Each number is 128 + 24 x the weight over the matrix's rms, rounded and kept within 0 to 255. Layers, rows and columns count from 0. Numbers have three digits each.

# v: layer 7 attention value, 128x128, rms 0.219, rows 18-63, columns 0-127
# o: layer 7 attention output (transposed), 128x128, rms 0.207, rows 18-63, columns 0-127
# q: layer 7 attention query, 128x128, rms 0.125, rows 64-70, columns 0-127
# k: layer 7 attention key, 128x128, rms 0.131, rows 64-69, columns 0-127
v18:132124126108119112143137120126102113123136118158134110138130135148135142093125103156144142114142131132151129146134114124115138117133123114132142126116109115121127143157147140139122113123114119141126128085113147127118153128141141113115141120148137145119142123159135137126141132130135105139118132121115138153152124108105150148143142119146144114157130113110123123113141118133120125132107
o18:124121129118120122144117158115113141144119135132140123124141122141115116143142145122135128127122171122093136139104138111115107170136133147156147119115140112111121146103121134108141121128172125104138125165138140140145121152126112136131105139129096115123124127128128116124099095135134103124093131127146122091120123147130089114123120113104139133122155142132128129115110096115131110114114
v19:130120104140147129144127133124135123104126112152135122111138127132124129163127129151126143125106157113152109128136128137122141127144137105111133132123142147145138154115138135142112117115148106124122144149136120124139138118129114147138133109126134104109144113128150129142137132139152130116118091121104123128135129134134095109142121128101144136129120135134111137097113124117162129136100
o19:134154143111123120142145134154125133132140165141143137136117155111101125128133126118123114132097098106115126108149135124143115115139153126144146113132117131129134124114126129106132121134129117127117119143094106114097105116107153118119135130108157137118135132098136135139148112099143138151120111124145100124163124122114129144125124116136130139138147102130121120132124107146124152141124
v20:112106120129131116140126124147146105129140129108147101102125106114134133141110143107100128130149153136117139149118128130126154114108099105120137137143155143116131121134130128104110134122123133114124139136150118128126109147113165130144107158140127129124140107106136123133131141129123142150121111125126081128110112099113113146134125143148133128120133140097145134107130155124114105137123
o20:131156122090109139126130116123137138147120130146129149149146140119172110141126117133140114107118136124141113125107118125140136129127104109108121109134127129138106129104142122156139130107138115134143119112116148115138131146116132128123138111097143117139122135155114124113130125096098134105136105146119103125149124134129115131138135112140132114167100135145136113150132129123107130108117
v21:094154138145104114133119106148124145147145158147127139119129136181113099111108134124136120104111140125134156129142123126103123129100092117131118131124139103120126142130107108117105139131118130121126120150119147139136120143135135126131124113115128113129148121098119114135131116096098128121121154149120142133145119127129118098128127142096113108137124124147139113172119125135146106129105
o21:142108140150143140152142107105115113142125171131105117161088117121124151140116119108126141153137125125130139111114115102098139121130146109132132150142126138092138141132152147119113156125138112117142119122122134144135133103134121107142142145122150134128129111140099154133150150134126126098124132111124114107114135150143139132119121095104133120122123129128128130103151132108104110138140
v22:106141136120135141104120146116118104100142117121115127136127111139101146116125124134129126114125147085155148155112138123144120127137139118138129110145119129148143124127135130125151123130133134116137097109111121126134125147127140108150126107131115109138124126110138134112136120118141121108128120148101123126112125122129122125110143125116122108137143096134131125151117122117111155123164
o22:152108148119130134124123120155138124158136132119141126107118110129135129147147143133126113109146100131107113135134125149119109121117135124130139136123107142121110127115132120112110132126128106126130138131173130135122137086108125121103129114142099150135147135126143115124123118121115122152155141124130105117111145133144143123136124147105121143133140144114148131118151128113145122128120
v23:126129134148136134118103162171142140115134127166142149086122142120126130115108103139130120153121138148118106150120139134118116127115130126144115139152123154139123119114148127138139137125148126114111167109122143131131110136111134137108152139141150127137155146120125131164118120140134111101140168105106104130142138137120130126153161134139143121110107125128119115124181157133148127113147
o23:128147112123112135144137110130118133117149112129134130131137150131108180139140097127131164139114140121122122129113145097129130152123137139097129143113093119132114136145135144135089138134103110141130134138124140096130111095101110132121098103121145127130140133116118147104122097124152155129114092141120167119122121134111132140150122124105174095137122133135143138142137100106112108094136
v24:109124122113112117114126133107150143119133119135136148145124150142135136130143110140131139092123106153103114127126159122112137128110145144130143120163140131134133144118128108113113124121109140117114127145141134154142116119143163136124140146131113098138131123144085122146151129122147130134151140100115129112103099115136120101120114150143161117130139122101137135103122128124136127130144
o24:145124150111137151138140136158125130134116122105100140133132145119137118140101126151109097163145125130139125124118094107154138135147141112138115156123124102121084130168145120128172134129128123122125142129115151117145134123117127086134116129116116128103122111133125114110139102117159141140116133144118140097149154118122155147123177155123132122129122130118129122104115132112130137136135
v25:132112132128141119151142142134131132119130126099137092146130130126131123129129122118134122105136126105106105118150122145110147133125155122127107104102120129155113145125110122139148120147132138132159146122118115130122115134133117129153141115142124106135093103146126142153128133151136149109095132104127157145143125119132093090147132118118135112117113131104123156109134113140134133144114
o25:108133119114133124118118131124104147131087118131141137135123150122140114132120109149101134139116129143146130140134133129148145108121148162117155120133117125121114123108113115113125127141140130144140127127128106147143126132123125120116154113122142111128117140111137138155135106126146098129150113148144098128144122152119167134134134122140142143122158123144163133137108127133132111148135
v26:137136132111142139161095124122127135169103151118132118119136128128137138151135122145101121136154130172125115143137128146124113119112112132159120129119095124110138138138102133100138132117118145138112130141133139118130144120149148132116144145135116134135113153119148113125130141125132112116109135137114111108146107136129122102116132146131131132130141138163129123112154131137157153106119
o26:090097129108112149113139161148091121130157128147129146136133125126126145106120126133136112129131115114138115101133113126115149147120133101128122123137140138126153121118138130147100099137140113130138131102129153096128151153119104149183112128109127116134146125153117135123121111131152132129135164112129133125142133122138131138123151105114142106114113112141118128141147150118132132126144
v27:101109109119136144135105120112134126132105151098132133143095123139082132113102085136131141132143108146143142125125149114148126103139144129140105120148142121133117111122140146107129109147137125123115119125088137154143142114128142099124129121129138156124117148107128136131113142115140098125162133137132141126139133111122134124128145128132135145110115121145094124121134150145135132135116
o27:123122144146139123128103107150121131114159160132119144109122123124126158133110165152115122128121121145122128148120116110100138153107112118089161122113123127147119133166118142145142162109116137135150159148154134128109140147133101121147127123173120125133110121131138116150104093138134109126108115128112122149107134135136129142092132126124129098141137138131137101146125129122135133128150
v28:133110148151121113127163106119117154123115130140114125101148108120127112113131118155123119116145108108131119113181150132129143131126132141121139128126124141133136118140110167134128147146116155127134128124132117142126155149123140141154126142156131112127123134118129140142133141114124111118135118135121125121128113132135120102133104117128111143151132129148129140163114113109108153144160
o28:142092135124143132109138141148130125127121097120127110116106139121132167138118136129152127149129138140137129167110090145109127121111128140146137091116126141132138131128137119128106107133135144135157121142116147146115143117136138131091126142103135121112140124115116146111124120154134130125139153136140103142123113112138144116122116150129127144125129135115149110097124127133134142169148
v29:130150105149134123120143126113156119143115144116142141133148146093116133111123130141152143095160112139128111122143128136128131156129145149126116121135114149108112123122108122135137127113138110129124135096107135119129106132126144113127158123130116111133128117136146142134157123125139137103093128128126136131155118124118101147110144106151151154106149125146111130117132149136109148127115
o29:105127126126118140126145163136098163133133090122131135092121112136145146121129127132117144134111163138146170091142137136119134109130118145130127122128137127133120146120147141135139124136117139138123127153125118133110127126117103116125139132130123098144140132108194111120128113128140126141150143141136120119126142147113141147136150135121103126131142148132117128119127125116134113135107
v30:123160101131127135150116112125141140093115117108115107102127150131123110123131120135128138119129118133130140125128105125130131133096113118143127123137119117146141166121134139106128129115133122108131116122112118124132132112103122152124161130087115118137116144139125134127136117143104147111149113138166120142125144117113130137125141156143095129107125138145138138115118123122112147146112
o30:143109123120121135113131125121131121125128136118120135127137109116131128128122113090132123104132123114142122109110142117129125136113147112109130096106140130129117143125146105153119143115107116140090112134133115124155127138148095114129089165125146125099128121114138137160115144113142129146116128116115114106127118148129138123120142127157109129121125119139127119147140118112132142107144
v31:140151123114124103135112124156128134137134127111124131111120143125092130119147110093129141111123126146133132121140098143121114121141144133119096110140109141124136099107125116115125132130127132119126134123119107179141127116106113125118148121107157122143143117125150112139116141141134148122138112126127119112115124139102139121144114127104118138135131135111120132110145118091120127150146
o31:128117119100133151144098140132117104104126144135141126112102141123098133134150126141102135124142128109135143159100134093142127116103123105123120138110116156138111138157122125142139138114133142126115119127122123110132131143113121107128147130150131108132118139111176119098140140136129117127127133116122129123122134106188148122129100140147111110118132130170130117135147143130132110099133
v32:130137132118124140119107155139139142152157124125126108146128142143122146142156133145168134133115122121136114106142128132105155130121145110142131149111119115144127142118133115114117118136122116126130143141118107104118119120119136122122148128133132156116120118101160149143146155112157115115143134111124102115121144147122132168148145152127155137147104117130137131142108104132122131120120
o32:125140175115127146119145110130118125143140119109160142151110122152122162131140107122099131105135132126133109141101143132130118102160123139144139120118133129123115108137128135119158148160157133101089095105142122110147116141086121130134146140130126128128137117140110129134135134139132146148118119117160144142120128130112116149115137144112124114141110135153106124103118116137140135154135
v33:115154125116126114114117141122156144146111103120130125131128123124124123124156138114131125137109160117135143134110134143110149141150131132123097127133142119114112153129143101147099139138112150125122140115124156144142144149130121139124119119130124122132107097120110138117119144128145102125143126129135102127116117153124122113121127154142095132123108111136107117151130135130100113148116
o33:146139128138140141153130108140143116138140129113115087133111116154140112119103110125122134125138114118138133121139123136153136130135123120100164134136113177128139085142133127123110121131155141132128108120147115150148138138135139129106105136146132114142139127130148110118140127109129149126155114130133123141126157117141107167089123127128109121119147123110148123118121116105099110139158
v34:133130125120123127148087140106126095129076126128154131112113147152120116108123077131147147147152112157159152117120139126117103119128127132131138138129129164115133113135112128106108109123124111132151114150118144123134125143107112115140130121134119106121120121117127153123135131113112126156117135088147128116110128130113110128141126135154175120125101129126106129113139113133154133150117
o34:123126119122139123120106124115112154123164145151141121140106131098133110144156130142133109131123112140107117110134099107123150144120137163132121111129124141134121121130113154172131147144126098133102163111118150149162122130099123123151109122154118111118109135160143121114111100106150132127135110137126120130121087105116134122118119093117127138142125133117117125128170141101139126128132
v35:122113114124087143133137127147136139161146122111153127136115147103118115130144114120126099147111105143135115131124131116146134144127135111087114112149127134119145127142116142123128120112130122139125106141138120125135160144118143134123127132102110152128130119103136145126110132132130107124117136134128117134111129123144125130147137142138134134143125119140118123120123105140112144098117
o35:121160106133126128138111143133126130109140130116110140118108111138138098117125136148134162145122113146137107117068111130126117120153116120146138126098134156131138123149119118148120134142104129122124100118114106127104125135147108133141140099135117143112116121125138110123157127130128111112127143143124127113093126125102117138143129150120129125119129142126134137153142143104128120124130
v36:141150116107109106118125143133132140128113147169133120133134098152115130100148114147140152124123110126150123119137133137131131159105120120122124101124127159142114124097136121118148092132160135143106128141099106135118114136108103141101122127123140139115134127123132114110126123106145140141095158136142141142111140101140141116138133124146115127129142140130118137124132108119130118122132
o36:112131135110134096112142132126125132097145136105147121143169126136126103134121128114120159131140128131123112117126087128125121113135146137136143127127130116132130126133136134122149148138124121114151139107134153132136128124117100107130147147125117155115154129111152145108150117147111118121132103107150114131128129110141145109115125094147139123120128140125144119142111127147131127118128
v37:128103115120127123111124143121102094137123154104106152128117129126133099139113146111128122129132134116140115143125111099120132150109123143124111120121120093135115146119138117148134137121121125125143109119119128126164129126144148111105130129138142087118128137134127156112141120138142125146119145143124130135115120125120130115103120146131137132109119130125110130141137138132140116121146
o37:125140130118156133122130119124126121136105098127124137108145126113119135121117127134129136119145130124105164098158115147132173154122145109150126138118120143129107106134120106118140134121114149115121141138152139138118122126144114131150144104113125132126129135116121137151106101114112134120152145107137144140133141132123109131160114099128115130133117141128121102114163107117133158134135
v38:134129116135132132142114147110109108130144133126105140141142160141133124134124125128142095129111141136122130117161133118132138123118126147087160131140098133135123138130127129127126129127108146122136145107134110128125122126151127132139120141103123110105132134128130124112158154133125127133149141106103131110126123133150116130119123117141115122145135105116130138130122142142130118144100
o38:156113127131138137144131150130146134125114131121129124142120122137112143139094122139114119125140140119120128118131126152109156111154127123134124126134146138094149121108107105123161126125115128119115109117130137112127132114106138094159080128120125146181128136120125151142101102132123129108116115139126107138116131126122142123147151146129118142116126131122134129116128117124162132125127
v39:108116128124124117120112140122128111125125137127128112134120111127115087154130127159137122145142112117092145146109089104119134121138122160113104112116115139111142121148088129121153129123137145105124135120131169111129115126172112140126133110125131104136110145099150136130119120116105110125154106126124159102150107118115138139125141128141116120109137136135148152123118125127117129143130
o39:141137165128118123148137129143141143149154105124131121112112110104131150122105132096133116151161121137123147152145166139123143138142103120153141136125146129122138123083142157160114100096140119152141116097106144155116134140140126127147143126123137145129122115154138155141115112157118129120100134119114112154130151153125130121163134122131118121137144134136111166128151126115118138124140
v40:141077115126111136156132155111144124122130114133099141143147125142135109150140112099122132105127130131126126107123144098112109153158134112103134115094116128136121111125108120114135105144158143100112133133116117158115134125120134112123143128153123125116150142137127114124157101125128145130114107133146133099122147143131139129139115129165138137130107097115146104117154130151119136122143
o40:137140136131169122138080156129110146151122126120153130132134132101134119104117134155116120119125131154108117141115097132150151134118117137119137127153168108148136098120123128122115143135131097088135156131124136113150161085126120139143150129118146122131148141109147137108132134115117118144148137116131159118130137094103134119135132153123097128140142122107109124139097138126127125151144
v41:123131152125126128113150129141128131089149132134130148125124140115124144135119140129137144114114095141132136131127144148117141122151110130123136131131117135119121128122139137113135128155120126158155134143158134133136153140106130154100083137128136107101104118131122134154110138105124132105131146121122143151139111113116131106093119145122118147129108117110103112158148118126126122106144
o41:119140105127124124107127114141181130135116118144094116131119141118109120119136122136116120146152146099148102131135105111133121125134126119142144131118080116106119099145128130123122156130113156132133149128116140156120130138130134148127135132125126145120090141116120135124112115157122114116156115126126136106113110133126136145098129124094138124143140147123118133131099129120121132147110
v42:113135126140123124123126142138132103129107112124133110129108159118127135116126133137123130113124134144137128123108111133101118137153091121113139153125119134129108124120139154130144116123120130146131133152144127149145131131148123131115138111129099153122130139153112165128138118168129142134141143103132104151125118113109114110131148102126144130132132120135142134172134141111103146151128
o42:122138120144097123145126118133131157110127158127131120110131123128133108133140084117126133135129143121124117167161139107138119097150134122105099113143119130157118126110114129132123137124110148084122121130110149136130111140127119137137105138134135091121102122121122144140124133119126129108120134143121136113129137159103093151132123158135131158103124121118126113089132117154150142092143
v43:130108124134127129120149109120138131110112132136109146155130138105143128130103134106129113137115151146104118125136117091115103097144092114133131108126119114137112123140108122135124117148113088109127101133168142112135134139114152161128106141139134143108141133147128144110144141110146102118153102136138125135136129127143130095139154156142129131134134144146123100131128090124142090162123
o43:112137124110111122149161112138121137133131140128159122120124155144124117092135135156128124137124151102129112142141081160135146138144117131129117122133144133140140133154115141125127157125146136130144113138105100151125136102189145131141121180135163136148121163125093126124090131132128126155087131133140129129126131122116110138149124126139136102145127123113092124129132144096104146102108
v44:127159149123121138112142137129113136117129111119129136130126104115136134119143121151114115123125129129093121145151118110159110139099120139130119121138152133096132146138109116143100162130109136114120122116109163154098105095130117140114135123111120119120118106124139167127149109127130154112113135108107155155102155144140121135115145130133139140153097141124112118091135120131114113140120
o44:120094136106109145134105117114113162116138114130111115125153117119109130140117119103125165141131120150162112108124134113139130140163134140128142110159108135144136141135106114099126115116149124133133105149087108131160089127175138093109151114128124149123127156127108111147086127128145153137157131148123132124118114110122112128127097118118108099129156131150140130160168129113130112154119
v45:113123144122133129135113125115136121137148118123120132112148121122139118126145118140137129123155125146132138130140134142111151129142134139108111142157115123149122106118125122159133123137134104134118129151153114118121125122118123120137134134141142134099129116108131141135142095125140138107135121110149146130117108104151149141133131148114125109131124133134111139119125143126140124108113
o45:151110131141136140105132143139136146109120137136142123132141138116137127122147136147116121127119108100143130115103144124123126105154138126156121124097139119125132131151132129114130119120125131127114158115129125166132120145121142124134130150154123133149152135131122122125138111144128148114114117160134106116154142139121125119136128143112144143128137139115112145161147113110108151130139
v46:112106124134119124130114128131110147116140099128117114122106123118127112136145141126139132106128127157148128139165116120119129126134127118150133118107110152139130123139149118115140127129148109128139148106106129124127113123128130142146121135142127145120152128109144111138134126147142100139115108139151140129128149131150094130113144101117135150116131095092104114127106107120129137148108
o46:146118167124144137132124146111142152143123155134151144132136134151119116131102124132111132135129124113103145167136129147106104135123131142134146086151094104107130140121112131108132116117105143119097138138143105115151127143102123132146138140113123106129118121107142138115136128138123148130144154131117102130108134130113141124150120113154110117138140106144120115135112148111116134140127
v47:144129141137150139140118124097106107133096149129113101128131120123118114124142139135127119149103113153154107137115143154115122127125094136101146097109122092131143124120135122127153159128131138131157143153127128118149118140116146138148143144148131101147127131142109142128141132114137143118124124124118132107124125132131126140142148145120144149131121107131115107104133134104134107127122
o47:125139128114129138111145117114168128120152119140158115142128137130137127126112117125119141119159123115109127132160098112145146127112158124152096143111136131116133130116146110134131111121142128130106090122136171144122137111097117115172129121130145122122126142115125107151123099133126118158135138151125134140126112130119130145125121138157159142144127132128125112139115133128116140138131
v48:128123110137117149120120117139155135129124142118140124096127139149120173121116123144131126114126136156137136144112128120128117114121141105108116127107126123111137135119106138118105121149153128119133145108122096122127127105133131152137140127114138128105133127135109138138108116119113113138112131129152134125111144153128128142114130120133109152090124134136136139138135132122120125116160
o48:131106147110129107128118105121131117143136131125149107134150127104124131133153158119129110150135139129127123112125131143119135114140112132119160136136130150142114132130131105147131149128088114115133104149088118127125121140128112137123131113142134120143097134125127157119120157102130159136124147144122149119117129112128149126101109127132148115131112109122138127150115139125118126118113
v49:162136143142152131134147119112133127123130154132101140136118127123129154123124122131144122126159141103141148128098096120127156126107122128132130139146140106143127141143113110086143104149152130119094104133137128112118116156124105131122113159121139105143116138131121145126129119144115153133138133136113120155116121138136132132143105123140146124125138111100125111134126134130129129131134
o49:127105133141128137097110130100142091137115099133134114137124112156158130147125114133125115128118124119133100116155119134154100119124132122115120114100136112128119108118139136142148111114113120127147156128123156116122119099148146104122128124116105131128135125118105101156122140112150109126126107112138126126138145154118109122123100112121082123127130141135119144101126131106127122117121
v50:126130146127114150147123132121139101127133121119131124151151161141149135126122144130133113120112119145113127133156096129145135115124137143134114146148153149132146113127140121136145119092149119089128102127110128148146141155138137112103118139139135132135131128134102129142142136139148153135136142140117139157153139160111135098146132130114140149115122131136139153097111124116151127126153
o50:108119114125121113121139134144107152124131099131124143124117138120106120124132126133118133122129130129117137118088128141140103133136141108125095158139134133129105121131097171116118118139104122184135148149144125106124091114139143121158158140121122145136107154090094127146124125125121147127096118120099124102145124140153119160120140142135122102131123124136131117136136121104161131126128
v51:113140144132141130108149129113115138127126112107135137113142143124113104118121112092152124141115134133135128126111141129137139130125149120114159107125109143111118146147119140106128090138145137089166145141122133126121134140142127123118145132138132123128132122154097131126118130157129123113129115127115126135147148134114131136130135135121122128101114148114139123127096138112164138117150
o51:155138125134121128138117111121125132128124132096113114125102128118136147104164139149115137115119158126117154153141125128118129122109159120129117139118118113129102116106136132147109130138099106125111125147100127128126135115145127125151120146130108120132110153139143139138111138091137131138124111117119132155131110112124138109098127151128133136117125106142170130117113140127122114089101
v52:109137134111130115138141119136116144127141125153116145151141143164162134110121150112113123120137105109130109139118129122140143137129114149115137143126120140107104102138129117137129143118145141113105124155149095107112154112137149126136103130110122115105094126150120146121132144135131138115144129142110138103129135122143129114136111114105106117135091120111095116133118111114134118140121
o52:119121103134154117128139139138134121147131143129116143135137133116091137130111125141166112128131130118135133124117117130143137092168148110133123117128121150107149123128124143096141101129122142110113118134134142136128131125150126122142138134118099110164142146149086130138137110133133118143123121155118132159132106129140144144154113129131129138105137155130132127114101101160129134138096
v53:146116131116111107127124129116137151105136092135142112118127137124122143147101123115127136143111133157121130103146120126134127143111115132123110128148107106128122106120135140123126128137138131139136143129121106120126142129128142135107091122131124106135123132135113134132131114121164106098119143125133156123123164110100130120143110147117143109117134119124140117124111125135134127152100
o53:125128110118137154143115127130133135131120137123143165143152143123120108111141139139106158150139144114120100116127109138138171141149151142111129107118157095123135144120123144123124144118133143157113131150160142143118136131116132125129109142129126147110122142112120109121136138139136138106117116107115128145114134140142134166108139121119115124109132148142148119152128125143116128106098
v54:159129114145131106151141132118135099133151123120138144117135131138128144116156109158126150133131101126094118148114118120148110128158111126129118116146092116128120121124124153148116112121139122101156137133127127149138121127137118133130116144130140121114134100128143160117111123128128142113132117126128104105119139121131116108120104142120139112121150140109139114127110123151130141126124
o54:099119122109142132137155134124125142119119130138140120135113137122117112131137133098121125135147148112141125107150131156132133135136151106108135129116133142145133128120149117138136123139134122126105129160105128132102134129124128164133146094117116143119129161106144120121148136114130104112106111126124155130145118122149130104137154146123113124114120137123103143129166159126130114167134
v55:113094102118156128133150115130149132122131106148122128148129111152128121139147120147104125174128124120117138089114121126124123128122115102117134107130121117107130124127136126117171167125126113119144111086133133117130133116158124069132117106151110125131137136134134138112144134139137143149128150121134135122133088148133141104100112136111125144114139157133124115130143145102136130154115
o55:113155153163084123156111107130124117146133106136177145122134132106127114117138134088140093109108128144124152134149125119120129131143151118142131126114097138127152152109102116155116108121128137109157131114162123145113134135148110121145136125122146107117139112122115115143115113165091125119124128149088116126148125116145136147154137168146120109089122103114116135115133106125133137150129
v56:135128109106122121122121135104135117138121138126140131113133121115139154110127125140144142132117096131172104148118107118105128148145135138131127117113098141119151111105123125136145151130139140121138148087104105134114133113145125109125104133119122119104128150128147143140133121130138119102122125122152095124131109142126131148134158116124121099093120146138125086101116128135124110150120
o56:116113137104137116138143138137111106138155122119150122119123142134125122141121128116115146136144123098103149134141119156125130128125126103137150136139118113124130142100170161129127120155124131131098129140139121169142133116101095127118136135132099110146137131117163110115115132114119124133133143138121164128149121134118113128134119130117140138118129155119154159168127088122138140120120
v57:128122136142148146129141130110113144128157115125126124126134127119134135142143125123121124134151126120101123120110126135124110130119137141123129158121115117126116123122176132111120137147100160146127129134144104168139123108126102132109087122157114132092157149116123128139155112132159139117136121128123125129150120123133108118102138112156135137122128107134115123111109136136128100124156
o57:146131121137134127145142142134138137092099126119125143137122136139125136111124119133137128101134126157124078125152135133128164136155117100131130126145122079141113135133103131125140132126102129110112152127129134119128120108139170143148131128101143104149139113111150115121085140142104131149134157158141126148146120154129105108110120145097125119122145138146131124142094127156124139138133
v58:133147136087125127110129126132160144111153127140124128115145142121158105118131116152109130105125133131132120152134142157115100143085109116111103128111115119133123119109123127085106144118128136137133134161133139111133138126144138126104108137136131106105147120131118113106138104091105154136164111135136121125131158159127109118141129109096143135117136124122120144134115144118123138141131
o58:149138125114120140136137142128106124134124130140148146149093121119123162101100149099139122150152121106119140102129136125142122090147147117132137126137137112141131106124125154139113133133135130124089132166099170153146118121120146140146128128107135132130144117138120116123137136157133132147130129108144113114096144142143162139129102158144137093117122130120131130141136125140128112139125
v59:112112129154115144116131105129088141137162133150116110135122124143146126123131131150154121113127139127139113092122119133133116125168118122121148139126160133129117129104144119115133129122150118117136095137133117148129132132130109153139118166123141133137114119135116159114138127117136122102127127127131128119118135149116147140122125126123155139132133121128143127137125138163141158117145
o59:131135134140139135120170143112129130110128142119125130104135137126136145141145134119118151144143133129130115143119144126099131127130125129131163145137127135126150115129161122127155115157141126121122143128121131103119103096143151135147145135114136129111116112101098109123132121139143112145149133117103145132137103140116134124097128162123121175155102125118102114127124126092142122129119
v60:109120130114150128146126096147126149162102148121136128125125101126128123116112122150133123140133107137129127106135126113144107142147123124124151128124137108137126100138097133123113117147110127130161128120139133132125128124132109143105100117129127091142095123106132088146156135143161129151126114125130129131107115131117143131144139109131155129115133116120102149103153120132134132131115
o60:111129141124135119111117154132114113088137125140113139128134142076143120151129117139108126135127145120130124149137100120112130137128103136154141124116129137119140129140115091109152127144148114142119146136139137147129128142126140132154114123103128111155139114137146110135109128131131118157121149118114112144119141154131129125137093149136128132130125101129108128147144127138098137096100
v61:128140153118121111130133123108130140138128130107147105130138140121131112128145107118151121134113135133146120113142150116118152134117103125157126132095123118139143125142120147120137113102141124123125124143158102129119125096126128124140114127121119117121108113110131138129140127135142142138132129122131123104137135146139117139128141141127109112147166150124114126135155178117099142100156
o61:138116110153138149123152129123137116143133137128122151115133118107154110109121112122143129130121132096154107131119123141113123130158140145132099103117133124121116112134132129109125127139135129114144110097123135125133134138110139153124157125147147122113132122145167150132135146102125103139123117160135145148117141108148120130112126133142126124115110115110133150127127095113140106131110
v62:112141134131137117148133132126138128134122130127118097134118133148131149125086130118110122150136115139083131129153116141115129140122139136116118116135114130128134137109149129142139134127109112167104117136138148107150126129136112116147138121135137124106128131128093105105138149146129133110118146140118114140104156122116116143125117125157120133135132122130127129084114136120127140106127
o62:133133105128138111136137128128092141118117117130133120126140150129161117139127152124121134106137149134134127133133146117137146108126124129146135121118133095129113152136116114153124125127111150155122120105135140110113138150136102117152108134116133168150141129134102118153147130148133127145139111131154123112128141124148083145115129132152136126121120142132128106130124139129121102128125
v63:131135124134153116138141105142123111136126120154146117119099132126124123133122146152162144108153126133146110125097123127110132095120129115121102135146110136132139135131101136129125109127147124148111111126100137111146133131129112119127117126128117123116145128106107098121105140134134131103117145127125102157128125142133124119120117151134131114149144119106115144155117147142144137119137
o63:119135124134104111115150132133140105125135159113104104148116119127126103118160110103126129147093127110134146116131120126116111129135133139121135114116120120120113145140145128153130107106136133100121155122151120112096130129106125134129111110088125122129115126130107135135117150129142119137137125114156131112133134142134123128110135121113094121114125146137129134111143126110130105117160
q64:129123121125131134121126132136127133128119135127123131132130122134137130135126135123125127121131122119132112121118119132129128119126119128125109130134126122132133128115121128130140125133144117111123132127127135127122126128134128136129127131125130127127121132132129129130133120133133117132134124116134128126133137135137139134125123133126124129122141129128132134126136123136131131128115
k64:131127127128126130132122124112129131124132135119131124133131127124127134136130129137130127130125128141133132139133124136120125135132136126117130121118117149129122127128130133129118140122122122131134119133131125126123124129123126116122126135133120132126133126128130123112122135128132125133123115129110126138126121131126120124134135125126132131128128132125127126122129130124114130123132
q65:136125124126127130137125139128132124123129128129128132131130120120125128130118132119124105137118128123119134126128124130136127128124133141127113121132138133121127116136135128131137130140134124111124130133124121117122130129137132116135136119117126125121131129132125123117138120130131122117137119131117119128114122129134137143132127134117123130123135134134118134118124129136131127132127
k65:116126118129129132125124128127131141129129129139121118135142130133141120133135136129127125130137117138126135126136132134134121119139128124122132125136118135136136143127125129123119130117134135128138144134125134120133132133134133127125121143139128121126126130124148129130130137129109129144142124132118125126131132119137123126126121120123142127122126122129129126136139123121122143137127
q66:130126133133137119107136141134128135134114117121122130144126117126128118128136136128137143113117124110130138129125121127145123119115126133124109127150121121134120130139133137125130141145116134116128133124130121121134126135142111127126132146128124138134127124129119124137139142131121124129132122141129130130129132128141129136127124124144113124134120140122137121137133140128119111128123
k66:115128111118130132123137130126129142134126146128131130151125127134140109134127147122141116138138128153116138113131132113121120128134123126121135137133116131125145134116121130132127109114143106131136137115120144110143142132136141129120119130128124143121117133119156135124129131133113122143135126118138131116123118105145109127135101116129140137118125124127141133133138140129111151139130
q67:140119139129127132139129123112129129108141137131130128124147124132122142121123115128130119144130135137122123126132127129115134113134129118132144125107140132128125119120120114134130122118138121130125109125120133135126131128115143125134129104125134132118147121124141125121120120126135124118123116121120118115135118124119124127133133141122127128120136124124119144119126126147134126122132
k67:119139130121116138150100116138124117135135116122130122113124152122114122126108107130115132116157139152134132139119138139127126149106131119153135125128136120113134126117143143121114125129111127142131128135158123133121119126135106144134146139123124140143131134144104112118116146120140134128123149143135137146140150145108126125128148162138144133151114128125118104147136114126119121126145
q68:131110128138116123150127113124126122095152134135137138132143145140109137136120115124131121140128142129132120137134121127125131122129127108143133122120131140112119111120131118145117120121126115129127132128127115146120125127130141116129145106138134124106135125118134119098106114125140122108136117126109135121139132133123128121134147149123139127136146132122124145109132132155128112103142
k68:132149118116131141127109118125120116138136129108138120113111165122138118129106114115110139124138141128141132124106129151130135136100136139147127131129145112120129128128135142113115145147111149145117114123152127146121113123134111139120135139121137146145134137160110140146126152117137134134138139137134147150132150154102126123126143150131158126141107125132130116136136121118121130119153
q69:123125117106099124114113152135128149134109158102146145146103112133141078141142156138143125113122100116099152125120168130187139132136132150105104127141110152159111112153137142111134123152125107092128143158107119132163143154145097153129122153116098114144109144163129165148148109137133111133152137127120119122105140131138118131154109089116157101133137122166169150097168161147132145140092
k69:143143120115168133093130093122137114159145101146133128127090109160129152106100164135111136123159129143111144146129142104135155130124110134126148122102117130113123128106110119122163132133153079140120108110108149113121101116129153135126092128119124145107090123129137145144156118099137120163137109102126084111136111142153135148128127110125107130110142129132129112120107110099129124113152
q70:120152155167121148134124099078109141130077115123134134129146116142133086084084102127153173132124107125130118091124119141108124151131140141125119125122142083130152149084150138139113152091149123137121142139103124123111156125145156115138133148118134127102108136182153111167149118142140110117072145152139128158077114142165121101143092128120112140133131129136105124127095085154141119155112